{
  "n_head": 14,
  "n_kv_head": 14,
  "d_mlp": 896,
  "vocab_size": 32768,
  "activation": "swiglu",
  "lr_head": 0.00438,
  "decay_fraction": 0.57,
  "decay_shape": "pow",
  "dataset": "wikipedia_en"
}
Each number is 500 + 50 x the weight over its row's rms, rounded and kept within 0 to 999. Layers, rows and columns count from 0. Numbers have three digits each. The size before them is the row's rms in percent of the matrix's.

# o: layer 2 attention output (transposed), 896x576, rms 0.0738, rows 165-191, columns 144-287
# v: layer 2 attention value, 896x576, rms 0.0786, rows 166-191, columns 144-287
# q: layer 2 attention query, 896x576, rms 0.0862, rows 192-212, columns 144-287
# k: layer 2 attention key, 896x576, rms 0.0895, rows 192-211, columns 144-287
o165 085:382481484421440455500516472482514483578553545516446483518455505508547588565338546491551517565485528487575435617562537491468515507497500505463458437482553448486548531519523469606480522484505537513501486448481501518549477477414551439476450467491504524535442461497558546607520476456457486483481457503521517435475435423452471345534458517537508493511475545454496593515515612534500500525513477471471513441498523598544461504463517552507515
v166 084:536527533429425461609498386518507458502462565484553551413556492521571519475524637512384538487535507553433477536516546485501504495497510530448487487523471426459515488602563430477528502497542464532507466465532451540456522578574484473454499523467523579497459401471430553557478492537478588544438478490493646593575559493467484318521482456573453525544529526442524517411455508393487543523523414483546507600475493479438531441529531498444502
o166 093:555477420469436555510615470473442560434493462465423485458536527564490549509626417538533602594475559525469506586494581466411510521548579408527532494531431595556407481466493465570495475512551402560391485471546488509543497510383477517447432488480387530489490497539519471568503535521518477481487522574434442557490487606505469522553461480543488539512423414563569557480508480584506494492474632468477516413514484518490531464506453449554512
v167 083:490532424515495505456450467489495505491554500433544474575428474509498506476529450536446439499415539543481581495519507522513503507527459489578499433614399524502509524399444508533506502531555501459478549540524435438509501471485508492444498456505488536509452408514472567593450503451414579464474483561427488515504533372526554480498588428442530464456460623559533506527600491373388490480541536513542564490534505506608581464509599514500520
o167 089:457530426542490452517474537507491480610432507580468400580535485497530519412519522468490494481601537516553490557454585524487466533528441434352457538522491481515375467465466502473492387456508514583449502486444523477526491495460445437456536482389513442557530550477496524506489512587500476460531518421489650604519497607532489462505497447528559385494443539521526522461483488534566525538560496562481506537557441557571459474549521456449595
v168 083:462486483468473420486564476535528398550507452524499498584600518470558472426501561553475426558568460453505489502471478491527476446565406491566480585531552437466534555447479483541605472508423464577462500417481569564422516524540523502554573547502486522508467516569495545540532557484589441544528480440555514504601453455407550534474509513501539616480536469528479459476495530397472505486398482427468566514395448513389463573556454566526525
o168 092:501453471465469484402492472539501525481498546478554522442558448573480577573488559562432470523547475543481503454546446576499528572409547561489451453496506539404466587493532441430507517479463464470500535443468470487583556517420487536562526552462453486442436463436521369390536431511513496508521528476579391551474512523509503462461506541454512541496555390524433530530481453557507420424505483483548447586460547495486513557482503541569498
v169 079:590532456473460422509477471506502522463473455572428564537476410592463420459565428476610486466520485424420542526512538486534446508476557573404507489490445471518477397434509504504447501526576438402512411444423493477496513482548552528479481567468383476479554440436482476523461526466510422499568505543581458493457478479501486504505478498505522528520465395466499523377549511507491464430389528418495473401448560508470508531556475469469538
o169 089:499516493515509576550526477581587515466514457487396492508515491454512562417455487473521486463536532526490542467468480442589498546498538482513510526520471583476541572606492487481507523455459549542512512448511485518471516464520549506507565510464517558443519545550537488462447470516508476480487542447452474556500519595490488467481466551529459472504598643473505587482549425448408418460537405511462440448445540521437471468488518504452573
v170 080:461481484432479489541489435466477479430433500509449437489498473534453463480476531496517494520532459569482453433508493516549538495502569432483450484516507480575526534494531476502515570489426466516574466516502455490500489668480509477499550522484418510436536533452427525517546376528552668528654483505533415463481471437428604399468518430491602540501487489597428554521494514547536528560537480548559555561538503449472476538481563406516406
o170 085:530460359511416443429551516482493523500382469510515628408534518479537471415520475492512526497448506487439491505618451571474477513487500516528494561455593437506443495566525555404494377554650515549617621487479543413459470459383535465478471492420472468493477477593470523431443507544433428548550473592494540510484555471563527613491555480565541551506484558463460491436582531437535414517534476477555491515574508464520580440558540540454494
v171 085:603518461459547448513496552482473531476478471543501500468488508466516583489484484417518489536507498479466452534581542493565460458494539451451473478478618590543472566538520456488377517521542556539401499453438513561454501546465526499453545475472514538520557434517483564554459575471552559499503551456578502444511474514534536546528524474489547517504510489598445529527576520448467443499440499472485462494541505504521448463381514528508490
o171 091:484472617529456532407462456482476412510549450392602518510439477530566500487460543569515364579490538449512513445479451483488588438484468556458457508443456475438538453573587526483576480541537588529587465436540479424444581556528547583517491465551559452479488398413571311541519505478487491461533532500465487505488549523460494519500385475463502466516539544434508494435440539552434514491541466524470472492489555573513543499509526513536573
v172 085:539408469487480588510592519553510537567534495458492493530495454501479495455438498417435575515444419429467572577498534535456450557512476477540557511466410496556531379474496422449484451550532494493508555440551512525464463515456558536405477490516541449428551445539421556510461539510493473496433485406557514576550623410439384520504478529536555570447516498483495574523405511511526494369495513493394548525477446418515550530446465427577475
o172 092:503551427592537437507484488470507490525423561512520548505470470548530533410522468518447558507536492459514463538507474606520529568342491601404376545498571499438535571465469468662550527481447489514580536491527396511507468539539493414482606539495510463470553442558529404494486568486481476493442456546541487499568428470547485472486445465502540456480507386526544457575486500486470441517500396509478549446526530486557510461505456512539472
v173 083:513448591512486567603454512441594452505584554470462484483482568528524611559445529452492484453467540463502511523487481502442483503407460405444528549491427482594464539506517468550448476495547498520522462493520492531462521470577584499493441414549547452415473438477548508470545511520445446497554469530473464461506622476489616485447444514508464463394527507488513495431551485548512526548430474451409484526496495470489563528408560530460510
o173 089:470499638490486445508522412417534511472493499469525539523504564471533482626495522510562477447526401511471510514448478510538450480547555426509596443509496385540498417418467579449481428510434523519433501428504564565515494460486505465430563519499533530526562460550490569560513600483575543503507461547374589461515518472443482471519600494521413513394563532477466515525526544597518478549483443468540489462523489469482503431526498587470525
v174 084:473439460480520462510462561542511431570677534491331448477483649506440534525437508520496497556488530440544541519496477443451526538547492525505500503459456524489638522466509546544496469528515487503415573468511322454454555504479523493521552495549423469476543491539503479515508537415533448512464475582558483467417609608518561584504559486456542499498543505423468538505450581593463566533623597492429537454568509448544570531446557512525567
o174 088:494483411579476500524538518540516530480393519452635528488484515497386512559421612496502490522534466499471507497518441560481491435466483534442510496514464399532497506462449450537534420462502495503498517567486562608427457447524519438456581477403542517592532428503527529457492499532481553554528477528467484484451445474535551482503413424525502461429585591592579560483487486486517457514402583517466487412400530475552397448494514565480429
v175 078:543549479511530468530556521513502446543523556503573475562579464474504480468568507559510553515589464479455411601504495471484558527540465545535463523548569457544544450489585467416571488447497524530527502464462454441555515416477407500446512427517475379542477548581533469446415467529519568519508419601478515478478449570470502477567570504482584518541423455470413528397503373548481448552514492435490554483495633490566508524500432532482524
o175 087:620476512670504486493515503510423476546521504487559486498508510571547477447435446535476578490491441487389518523512473573421450483463560474544440519383453457557417563470523606485557521446496485470425551552490430525501576527510473500596518469551486523469540524549497534540438462561552479404501451433542392446455546520466438497474467544506492610511476578559555427446409499437546421433534587506429575530515463501473515507494516496450401
v176 080:534492476500428567521557540595516500485513476457533549431502526530585499581552445541502539451563526475636391573560477370469553521541354460533515484507519525540441552555472364508547494529515464435581457504536445457438367487540476517501495514529503470487477529448513557398427497456592480479606501528439427502494467566518516519543516571583519530477500377462462457465468536449540527553425502443558498477543485485483497450529542637501467
o176 086:580517423512506513442532543495516391551469555526482420438452526476463535545447467521436409531570494483503483535473509576482492499551548571634505486534514555447544561443517507560577491536480478582472486569531549476474592374456455521502596530482631507406500543524486560570410560442516483488395415411533465473481522481511523467558471581387470506499355506530513500501492588506481378521531504515511554469502530488514473569451447542482478
v177 078:477496528347538476443437566526622413487532496444507439512487467494564541454472459477394414452488492542448541475495559465521475510458539484409544538507504439510425516475424534582436434527470500411504480538503628426551532496524506476438548444569521464546508496468480531526551455513434492391428455525500427474519536429538450612499439532574515561490514524522489524476496505456541444402501494557587518569542465499488497553450491516565550
o177 088:488534509581542457529565424445465527492504478545499529481541611507546511486453420490538495465485541381556517445594522503573491444524501555446430505487582572492497494499550535453564534475472515465501465422468462473487522514483533489541520509515476547479545454450539365548592541553514483464589470544523592466555541509463485545445392471448422546466459453495513547482531501469467514539516543447528556467474586495510361507488546496515478
v178 081:447425441459476503487561456486454528510443399481537498555467530539524405480457443523562471543502460496556441423554543513460522504454553459552499581522503421518433467512489533570495546561370515512465592482518461447472563452511488529528483533520489497446492467519369525505525461546466471524469456505465447498537500505424437429563432440450491477558550508522488565474491595498492501465497440527423472543440475582465470492570501507443586
o178 085:499516466492526551629511505546522457581608484534468493504505618437580442489500628503481585543520533514494517438409500543609534491592519496542478468520464473471595479414519528449529505500489487520533457434404493547450511583492600530445499523479533476549467461479535471479530525449479503519522449410493493545468423459543462488424541518509558427599469436599615497456577494474474493555533448419428480540508556447533530482441492480473454
v179 082:504544519419502485472546493506549467387445563601576560499493484591498573546508587503449486555531520559565498406509571513501541496574546525524489576532546515490375599524524511523502513565561509431573437478507536400449469527486496488517480473509519532476463494422447520479578517463490468518532452444458465533539520450515486548473468488559459449488559478508488530497556494498369453410463442411541513450482413614428568555562440540511408
o179 089:520508505479464462505538512638495433506479533510471483514479533490591467554567587463558411397447514454462424492625449462490474478472507457372435454576448566529548406557464533506482591505537529515495476513530519546490414583531471545531505424417561444509492454515476482450494551614553490450439696568447534506567426546521489491516548448498458496547512478508546510489451431488460473408485542416582471504524515454510519470534405486568454
v180 085:460405513477550591545497470461555533585529505520531541420482486558462507495485522517478508559574545532599501455416484426443517447541492539459513540436589527477464600445510518482443422527585538436449489431468535488451457512602461466467448533497464526602462515516458457543538477475582480572542585505502438502611493550354583520490509527586575468371426431527431552485507472568411507519573594451550549469485488449408492568475521504427533
o180 094:575471531498478472464465518533476470520493471525531544458553505551491524531500550521405512586520406450515498493515511464442593514489550436512455517448419534516448428489549553551480460463423487476442519522515477548350447647491451536581482492506459415429457516426505421455536495488505473486446424494504399422563602529484552520439549419532607477496495535450561490488521554574418442531467483601491432457481453463537428492479450569537512
v181 079:457599483425496410452470484519514443394482444479514559430547536534555560435497614481461529418565532487509511434482554497463508461532503532488518470479484561522440493514505533487502479522543478531556463537521526526530439583420489466546427522549488582465485479480506511468556458484468455432525608387487548522479381486434458552431432443451533529382486485522445451452515591497431484515589531571509375559402472459528480503547627549459507
o181 085:497463531379473517558442524578507455530424514459500485431425443433372527476542521520488562572497473472537544548515492530489482529559528413441474578515492506581525497465504480489547494447476551527470581532520446443438467569424477455556473528550525445538518592505431534511496488607564484510427493550477446496629492512517521471563535448577559456572423447471501573474500405524532448444504516469486452551507487416508571449566533463484515
v182 081:507483514448524547500443451526473543565511487564511508573482400593476528467501512427396419421519483517508468468419455484595470539460473461547528519512448555445455443487456556488440465516561412495462593490553577447493512482468505526488395520492573587486503507582505469562478409527466581533456437539523506515418325581482428493491435542453477584465480517513466608429515476561565494580434558543412521541442558599397552512452482546531514
o182 086:572496613506515519543448367537503565508506528563495459520488489518594420439484572580557432482505602472522534504524495483482442530420497551513386442539531475587439540500529523512559534478611554541586447531470518486547512505497455543563549501553434455519487494627506430487500522526552482370498517512555506507477482432503581489508501508484574536494509525564448434444496452564449441501557489516608512495485445452503429439556437496480596
v183 082:591568548435461464458502449448504627504477501537495430533526472512543541505523523520471438524533541429508457450525492491485508604458535476540514522567498480432451514539491517467592477545508601517563531467498487544380501538533610505581450515596493478501473491456424562459428457495476458497508447511483487555545571546578480509585508606474493510424513451541546453508571466563463587493476484470488493533484602469614488471517546474474427
o183 091:462534526468467494495492497433544535354468565420437483448499449456530557593507392530519554485464479417548438600452486402420493498496470466422566461516399506495561482595413458519591489451374474466511462479471500437492475510469496434441476510434382533538485525519516538553494514595536467570440548570351519553604477491539528422411540602495490479470446460433503565545465458523481396415528526522553432510461408505445516475594568548500495
v184 084:431413495561574581477446447540496476475449525537538548473515466569467488541491514489529481530544388532519506568426435461483459536528387550610453444471471441506447467498441445511476471473455566502527512515523509487545404446484541485509564581544423476560460473429506573501451559439498470428449519643509522513496600446505569494469499536422485456443466448602497523622526446532511428483514452492574478454530472458449443495532518495531539
o184 090:529518442536524532412584480416462495542514522583485524499440561497401471480501451525474507471494572513433433552575518485552554461512407508436553519477474539475491499513533470465580505568482480504444479482498411499418498426526532497489533483459519515502440487600578518489509546515493566515438535509517503580474435536470478425531461548521517508568482525517495455496502518485473416474572577459553527465442577475467535496532569509479430
v185 083:582437544600462462516514544472580534581479536555475484507515530443504455529488583434435564501495477450484462517412485451475532536466578488537491476529498520518522487491528488491406456507549507463457567514507489476448501456574516402633508543495556520628542509484525521471515482494500462479469553541444506537510484529471490501547400553438481420511516632441523508415615526495494486382473464454533458504571525536465547531443584419482440
o185 088:449561502499489458437560493412579560490498491568499468533449521481473506537425537457459498532444565500447436507514470376535393519490454529464451485560554529574539474353463499562462426502546610466503492495427491462506433450578449546421522460578486454522533501427476497517516466484503413477461540492604485542504483437484460545509503514519566517468442431529484513430410520442527621524438419481450432498523531513571383406533547456454481
v186 085:488509630560421461493497503506452444531506552454540551459564587438468498520558643539461510473499505520459557425546464503545500548472577502474524507562467494480476562504532413429519470431550504420490532500483477555505528462504514489396489534463472513548513495417550538468360577466472479517458478494522445458495562468513506543476457523514490518554524510507561474390528487518525473492566544449466548586532566518541469448523513474479445
o186 095:484559518481459478505466462576494565465444479522614529478563446559529528543455528517507549499520532499525475543380563529587536505447430579520546461465513491474396425485562450502548569458512468503595478371493526442480533591446566585605501449551365453525580431493505415466534498465467518533487512491548503536437534526540555485528464390520451531416526564534504484496508431413506451525449397501549506518472535336542454506440496564565522
v187 080:473565485535477507539554543581378403626554526401550475539554500471404579515462474524447511495533501517437558445445463477484483552548516494545490435595461424394506473447551504548429494432578527439524517392460408533445505503467489550389503438420471526508544468599510550617513451451449502591532450463510647570428575514445448485606522541455494515512503534559535546607510477543439531505522419486430513447504500525478571551448582447389521
o187 083:503576503496510388499396478516500534471510474548528586544492466419500544421515508525498479527510480516439506561426430539507491440478481501494505570464496527522578533522443532448521418555454560551538514548526514496537554541532433462485416505519414462508481476523446531479504501411394501481527440517404425467579506444538572531522464370479519504511510466542532490543601541461449466522478612536480426473550411463512494583470456574440492
v188 078:517497493572516470497516572480496409604602498521476587505542467485537563492467442575512598519572629550486473503520449402537455590417521495466495525537480523460520540506533490496567474438503580479519561528516453540567532562528526549457424599478446498521555513445490553599489519530565580504477429516566451434515505502519482540540550588556594437521525469446561495590548455536506485553533592483537505502398440522569410481439478526494487
o188 084:497470548522474476556438461490472614509581567410467525515542425524450532485490429444554535563490463486546568585474464442449503541518541556481507575395442506423592458559491518473536487494511639502437420605440451508426502518527432505558470433497524565516494558622418532458580547529501563499503416470502521472561534547577581562517443551512544419365515434557453531583587582486597525426445613527509531512510503482442511472342485430525458
v189 080:425433506523469540471547523508577512517460575556411544581474583538457477518618499465555533490538434565517602512535491484626379487440490563450496485468534534418529580487520443466399474500512572496477527494431445471471525498469520507497523513413411486478442543507557534496422539440477524540532403537522476505558528515527504522584479553543540390449465550487491492526467502487552513418405526405393443457516559518499515500485566435432484
o189 085:517553425461579505529538526530531460548531535534497431518551537452640506591424540546534488431531457549471519474466628484472515484443500499511525455491562661456514531550577442550511441557511501561536488509533422475484579492566564461593419534524509501531517582569513571495524545486504472567455526499486487623532507520573394476506484438522560538505552510559471468428469476543401419499562555501593511537460517606610466481519520521595490
v190 079:425555497559549557476409587460508455454525600464534519447321501535500583516533565457489476472475508532386523543449515529550494410468396510404450433533532455606443523570534489521513554557489513454587510451474448548533475543452579534431546491503548551458537490474544489478422491552436484473502507471466437465539534544520574536521472476410452532564536469478423524507542454500520498563482420482446554410480424447549533508524462537508415
o190 086:507575499470494453494492399481505488543484426507560445547567482458467478459481401501464457503619529474510458451436537534443436433524555459443565486551501525511490412541524484484530524531493574514512579484618570456559467451461536461591519418536500479513557589471512555423552539466523513502583480530544439592506413438447479546541574525515462489516495446526508494506466541494537503474585581508508510463463536540478455467526500564501454
v191 084:458482499568460461515481499522440529467513526409519480456481491525530536448453529582449517452517486516536396508440474429457562596518523469581493475532534499539516627530561488455508459538519529517543646540559508528520478459493515490444506581585480534539437490512430509535501489511483632570487491598516537476492537441545410450472529485430493463489470519425456611477375585495574491508564597499507481488438530478509541444511607494513506
o191 087:562450524515502521510508478563538505554504574499463496406474529427490490454477549507466505510528481455475526524466544527606526478435442570426462501526555496461483432548463465486506573466490479537491493507487560460430483515448616407419390485564407476489499491533523529510539490522436434492475376494514432546443572499493484452533563450480579504387458502578511430414491506453506475510431502578566551543494444529555428575585577546515499
q192 125:439584544451497517377494563516498547488558573525546525450513597470473544452616517495612473512598456597489472588489430550494458416485560562618490515550543459467536376544466464560477414410548517469483503538529508501461408609357481513543500486438414529501544528468457478452476460572469502490491514501424519468522469619517513578501537529405539473569504515472560452500551569545452466530514462380542360587533566517524569478457495553552542
k192 109:517534506552447496470503537393478502494456501503530550579532461467546500453440543577555531539444552469512533431558449412561552538433472454416586432480522493502453534594419484572549519470552452537484495465478490529515490444532466516459528551464545483462461395581561545534527479492455466531568497508568478545497497519450483554505458408422511461440457518379518470441503444485536496568558517484586579440557538459544534481500453519537438
q193 078:567524499499554456521484516543542398487448530487520397477584567540534489542413587428525542500469522554562489568485598440502472442487474525503503583474514520494461560488530524595500480479493478459563488467439430440437505493479540496375530548485405544508523466510494422638497597586461486422468498451481576452575476576539548559390494424494505473540453495451572489512419503413581582543440572566454452480432522453597493514480491497506530
k193 093:545461470523505570431531603392533526501503477571418556449394471473411512459626478556580459427471475491398466484504562600524503470446495550537574423501520534518530542485467425532475369518490540478574535535628472527452509456522503427481588403516456449479471583443542512588507497477520519470458545516485523434473485567505514478506528470583507459437544486480524454467593539471430525540504445567512462527581535502458563537520504550572471
q194 098:544533557537441552416527540483429467478483477520595514530542451569475477460482549496612570566518474580403336521411520456496547507461474572543517465488487485448507461551546438584502564419469472445528439567534540614468564559462537407456479464463387489516544491493484552537527550560447544465450448463482429609450466502454558488528492447456523488574528466460447469471531532543532549443586562501537460439519491453501505513553515505602522
k194 102:542513440539504608503499500481495570570444572438437439480539620531522508499460476540457450473472554483538472507576438503495515449572508513548446491481467504487611549474472527517523496534517537483471503500475433447547521492489519433458459542466481477550482576432523563504492498414488481469475488526538515403516455559576457562490497521385460477386521538430544432523571500458451552443456501457449571545590518618518586471488439612441552
q195 102:456511508565520582538503448473519484453515501520496503449488489486518478488549494537447557474565530463562496566537537448569466494408557451495525506480457442547507522557481567453546575566482473553401547452498492550538431428536419502458444519527562499567507462503495489456463524450432316513467490411361574464534606480509500522574542407535495496553472495483520573518418450451517449487556578458545597457583449510516469456484517540513458
k195 101:569493570513472501537505481487456503481486460419431519408609511443454462533524624509542456461426456442493502417538439531506463426513473578576475583491486445467522510457562528511507490370495513553505522522545398565488514502485494474514505540433500527462505604490556473482608442585500549397563546513432527504541500506450481513481497427495477427381559536564471427459523442470477547565524434572567478544448518524510452480551476497544480
q196 086:528558534497476434490584506521522591569462568544596447508548540535507457434542567472570496441499532481469553493536503529469500441478516459423448504447590508435488487440451400530475498477447479544556446537439502443433545460352509490424532445411432524576522471485401434499528464571482493414395480384421456554507513547497543581455529490480430387586512477458528388529498436509418551442610551461526588491555572534485507513554501440471431
k196 097:518543473526526592504561490444499529521499393444594507471498597524484534647437459544476561536512507479465366463495549430562518601465494499513431421528526552521452513524450603569436581453496542506518508489384499433516468482563572543483480628557409462484447557485484526487601427399401490514494376496485523539520344508462416530495463472467467559562456550465449462548614574512503380502495525481465477530416532499464477559520349566368612
q197 093:529500429491557488621501483509446458465498561406502459626561401489485495485505546559476463548463471487570510567455591531565462510542529484470530584464442482500508518526487475545442592456452457484576441554538533518500593517501465454541408429510526487505488424545429454350464537499534544537555535478550401487514590494515487470461477556490430484513511476480509503531386455465393445430475516569492519454558442467489412525479528493511480
k197 103:435542524547446573479559645418566542554474552576495559554468602531496481505424495550470557530425502472527430468534418468529500459493555549608438568527505501499504462422584524516595599447416474497552541419504484533537486532470596453492458531510462602505474637488507494487581471559456503465549547433512424432478467493390476534411494511431504426540510530532520518453602410514436597504495550468503407541451570499472573476523514464488414
q198 092:608497544502472504457495473516526479484485569490537506525532455569581472558517459454534420483503501469518549496553613515516429505465471538466409494453543538571548477424467468415515399468407453510537482532539405542427482365506461557511456391503605514390526528494404508552498355451498474380557534525557482432488496484417516511532483494537559564404435534478437559526407430361450477469450507494488543523500468581504410488478455459550524
k198 101:579437484577535524538448471520544497488446471552552498544493429504484554462495511482525459482471534554554470517397456509429472501473423407486644527467550447450524516574501491502526598548519484557542444595467553396570569462522519357520503516601468428540494522510504490474524450516520603522474512500527566481420525453567498504507490572419467533481533494505402462551497486489509466502398466582469430496516494463490502561465506475496496
q199 091:460474502421460503417509541479599564515468484595595495391506487542530450502423525540505524430549480526535526439496383530494582566522567367515469536497506529458489514363508512507444528531567475523614538568502399495598474583460472434417489528454523527496543548579479409616499574442431500552530517462508481499521462520562498455474468513471499435411516585472526518490538459496534529540459491586494485468562557535537464463474409470501500
k199 098:492504494513535553501531501554472497514506564534510462588476443428466492513512475418407533557533491508454578558515438503561508565504478526505467437459507530472531430522571516450535494509518425455517518462430596410521501509469423620554517435526624462561443482615563515431448465449625516536433501477606553604575570524481485562508492441503497521540403512482470563483511476497498470471510517518514559482538484401476445464505572461565561
q200 091:494563513494457441447474590444495517633469444525539420492500530433455544452563478496484492512536572434375480513507519487486407542489524594537510424429498550505492466478498559539493520523463401593620618490494486501515427517512444468470479502445493546555421532442379548578495498412412526557521436514480596456496469482567497521415521415545390552502439484507557400485497489657518538435602604509520520439500627403453446483464391541503479
k200 104:529594546591513495505462488551502547436472435392505441604573567542600373530409496488473487518554518548474576479501615533528544496506544562553503477542462495485547526493558542439535527467421497556551513504432511560552575621469464527580475468580563453467456411504560510513476519474493496572566469496565482537523467512512590464521579542455590515401564515549370524549475507444579471452545512439493507478433411568510518460534549506540478
q201 096:529459498402527493548482414508476597428500577479468487459525435491579534523494514550481516388594493442455505511417533402403510492505430486492573575563352472555521493505529520405426535533406447591462500607598583499469595455554498458538574448548563479497528479433427447512448591446478555580532499509464462533492506544474555471492448495499527545444492554586445390548494522509440506456506497446519442485536415457544473549518467474490549
k201 104:328554489545534547475502492549455464473482544521507456390459643464443573596470532547503538412442519583456461496480417551513525472416550495526467487479588486503416530546502469567524403425553594464536515489457391461425501595481479512475536449581461495601518512449549474547420414442440523483613457522501520449503464430440468499489487543489508492481431555465526468561564502503554513579495463532509489569507600528462535492420536500496568
q202 100:553498532599459413556442539475552513518579526446528480479503553488445459524508557413510489477453572547476541407541480502362520480516531503566580484529466486491442479541510501513515437416492587551470532522517545511512465519483471541485433473550462547455442515519558557492558499414507524566470434431483493538517534483528549577449563520555515519476517458424633436506483503482373518585584537538526440500470464535450534490507519447534507
k202 109:499488549558484535572547511526489537508530479468567398564566510573456594535427508477491535554503544504509496418584527423499354534510412371449526482456501642474467541495572449503507592565477511486460429510498491454472425397447528415501526609506478513504498461497501565485536421534479490417537438470557529578492443525437460492459429526459418430480470567464441513499454414461617507427529527546469577480566425489523485556533564576458466
q203 096:544396523490515518495595480549503462504502467464569494427504431493584548534489598538532447494524446546488475501477501564551487472494480523554433480520484532666546441481542513522532480522476584472555423482502537504499500439501552375470533512410424438565494533531605542520452521527659541537527470533500564550543556471499521533527488445528433466468451508485453426508380559417479470473556445483470557513503452490497459523527483487538509
k203 109:393557458484518470483376520453542564514522546460404564365487405437467524401531587483505453499575488564463454479445524515507574474497533457587561548511576513425518544472486392599499458437513490444527470475476445500534563487509512471465483352523494550541523550565502511397530522557477511456497494485492497464444465528505466508435426521659511421484575481491550489501475434599442519463474506571463496544443522554417572467552505489486501
q204 095:512551509528482470388427536502523515518579439483587422454491498538475431473510502485423507569489495548461479508481518558465529438475368575465531407446481512486523475418490533562475464453518557495423483547438566406541492478500570391548538567494515576506397566499535504544537508502552584437486470434452541494579442527474434424488489558524556513483489522482552465554501518476590479460551389366566471546448615438432506476562491527505540
k204 104:413531506482525484473551327510499525462487607528532546513514405534536476509523471401561449443508589477534549515453492509524454468537538480589485450443489452414487524533507467478569567525469529548474526545502508546444547420570502455488525510523533476448551470514524536469464494518481595572466517407457539538413508517441530511464523433572418513425556461522568536488512503554515501550538532435424482470621495422583413406450518543490490
q205 097:434451535601538522485476566536528546487496477531380473498661506494528495453539527424446473452541584457430474569529545499534514680432514486471389454520535586496535502528539477538574492500516526517470524394460458478467510431477494468538618552669494482428481458456485491487545499515538469418553559513444551399416466475496546539475548560510509568488532520558481503487551400502528493560480500502502472549377499533506513535534361539461518
k205 103:490532484455617468611478454530500447515483469467428431516480511553467489480578490504507484454559546461508568523546500502462453583524516527468569438515421532590510518466517501391436440533517451565411473524533466590518522498531470591400550480455500421480513500524472485501519499475510506559455534436535553525567499506475444461565567488482554503557577456440519563446537496455578524457501512445495504477519442477453535535500412454508430
q206 100:420437523508515483553502466465526525553463511521505456505562523470536459492551495430555491501469423454497512552495546454497458565530433463467524543499460490528589501582497513455489639525461553497506509502534504325497578503506484513584512446481594458541516462505452439459508503453578453522523593437493453536409499457476453451532551492460570422431506546476507518468438430470556544622354520561495501449445461442442518466616538537476521
k206 108:525534525494521491563555460531455527494543516488535486449394468487408529454507644544503449575398543561495488430534493462473418577500605449500476537524512520563455461465591561543471434448481462398403473528451466617529417389574525566477584551551436419479542607520503444488584485441477617490440459403481597448552494617515427481412557496536449443569556531509536514577558543506449510507566462466523489516598553489490553415422552514582503
q207 093:490465506520552520493456442483521524524505509471436440585473465474405512559482437514422604494475534459555561447443560486466526599482556549467650573514580537430498537535517563467501551578462428521514431564482431429425541525551450509386565392489496516546413502450555530445513483465454505471387541495523494576468410459538527513507454471535549408500493489563512612532521525447548582508596591480557418579485542527492404514434484385496569
k207 105:495429490548577569494539484518459470503432532471584454519544510486518503563527504503467446492422489433388497499551504502499531469460541491522463561578572465493433527509599438496523399443486468456472527563464453545456537537561504504494393471472517446558428500529415453597543448591495424506460503478453394431597541475522510513526532544440519504435505503381432388521499525451523560385491536415470460417589494492421520459418481511465484
q208 101:486483525652468395494463505518547522373565454532455494554470479550446458567491524439456506516484548546439485568564514592441470567558488479543424473491432582543360538420534454493485495460443466596581404499456481479364466521563440626440499547528477403388470450466382471528549519484483534500489495571501529614518518536419509523502520464451574509497516519382498456537552511472541549467491517532552478455487574487579494411503513513528487
k208 115:396594596513627559521531485390577491556575519393437493443543440550500570438524582516589481549469535493431525439450406534486456550412609517483489457472449505472592458497495462485555593616493551495399500452429480440548547498540504443543482571508569621467514463566504541523508483489499486552508493512612492465562380588511494495524525511598517548531629504438459493490442453527507445527592497492508481500491590492547563542470473514485451
q209 098:540545420464510475549491527461543548573504488525514489497506601482587567559524522498506460481491564554493493424469433422505494530493482512598494468555485510443436520387562511505509525489482545486486529597549522459534515500506463575490532524301560405455475489486526553461491521541550542429541393469515453489511549462474513452505493571488497520488460634512583626478540482461450510515453499551495424405440533579497534489482500443533434
k209 106:417440539563398517407466458433471476461500581550512570444588398543589395488434620528539409578481431484518493535493393484498529490462498461483373447473500447488446442605414538554484479476424518410593446519480529433607516449419452473467523480598505493523535589524547476384537527481499462490452548563524509463405481598535548471423580462458505514459560368447440503481442553425452462543564503492415542530520457414460545530491526473513572
q210 094:530463576494491471537446539554532478578547555536532578566569499518504540475534564468583481529470448485450518511481514584507432476552493512477474423466505566386468470479511542585499440469561526510537453437492488394476410548629465474536525560540468529567564460507550532619467499431489463517519545550530532446511443567550483501527541411423516518469519443459573504491505424573580533494512510522475458592413490551612548516556499541473450
k210 101:608456395498577518477497487482488432566472518506499399581552456498480437472486470571462466547480475529545486558459450638535490448509475440490581456543467493629532509420498456490519504586509482503481513547488596445589514487445510511507522541525526497501523452491502569500592436491521470469527432519489507454556528576367446521567578473512523521460487478530490453511514535475441531431498511554563387470566564484507576438456461549534591
q211 088:537570611486396508551497525527475506479426501502558393612493536470469530494532563530565549562514493542526451440463485520407570467524555484455484461488461448478498441468554502602461592512495538491490472449581473481425455485476568483422458461434490544309519410441475468480472458480465488482513576529481442500493500649529427463424494523463473510463567497495451441474566506479532441496546536508533498499294487490558409533536480499419554
k211 095:475477504469602468470525438452613465482514540493440615409522549467456430520431510504487525424445471447497442458553499568514565521487549515593421590490581449482553551564504451532469506486433498456429549531422493433473509554478470421630569467589454506489631545517491380548503454573470458534555581509523491444511468520506491495528546610562480560483528532581578537536486500651445508572538441558488504494415494492523628472492426528413447
q212 090:472502515539571421548512559540505481521470500487470437481488416456493423505469432469514494531565517442553456511544516384584561567548537493562533482599472546526534494509574526447545523521450478431535536449489556503518444504571578448481527446518536495445527517525467563584465522559444506514510501562461497529534497517450426549521498508476506551507540534486432555509509506517400512513491560486467501505445505439486479471501495517627609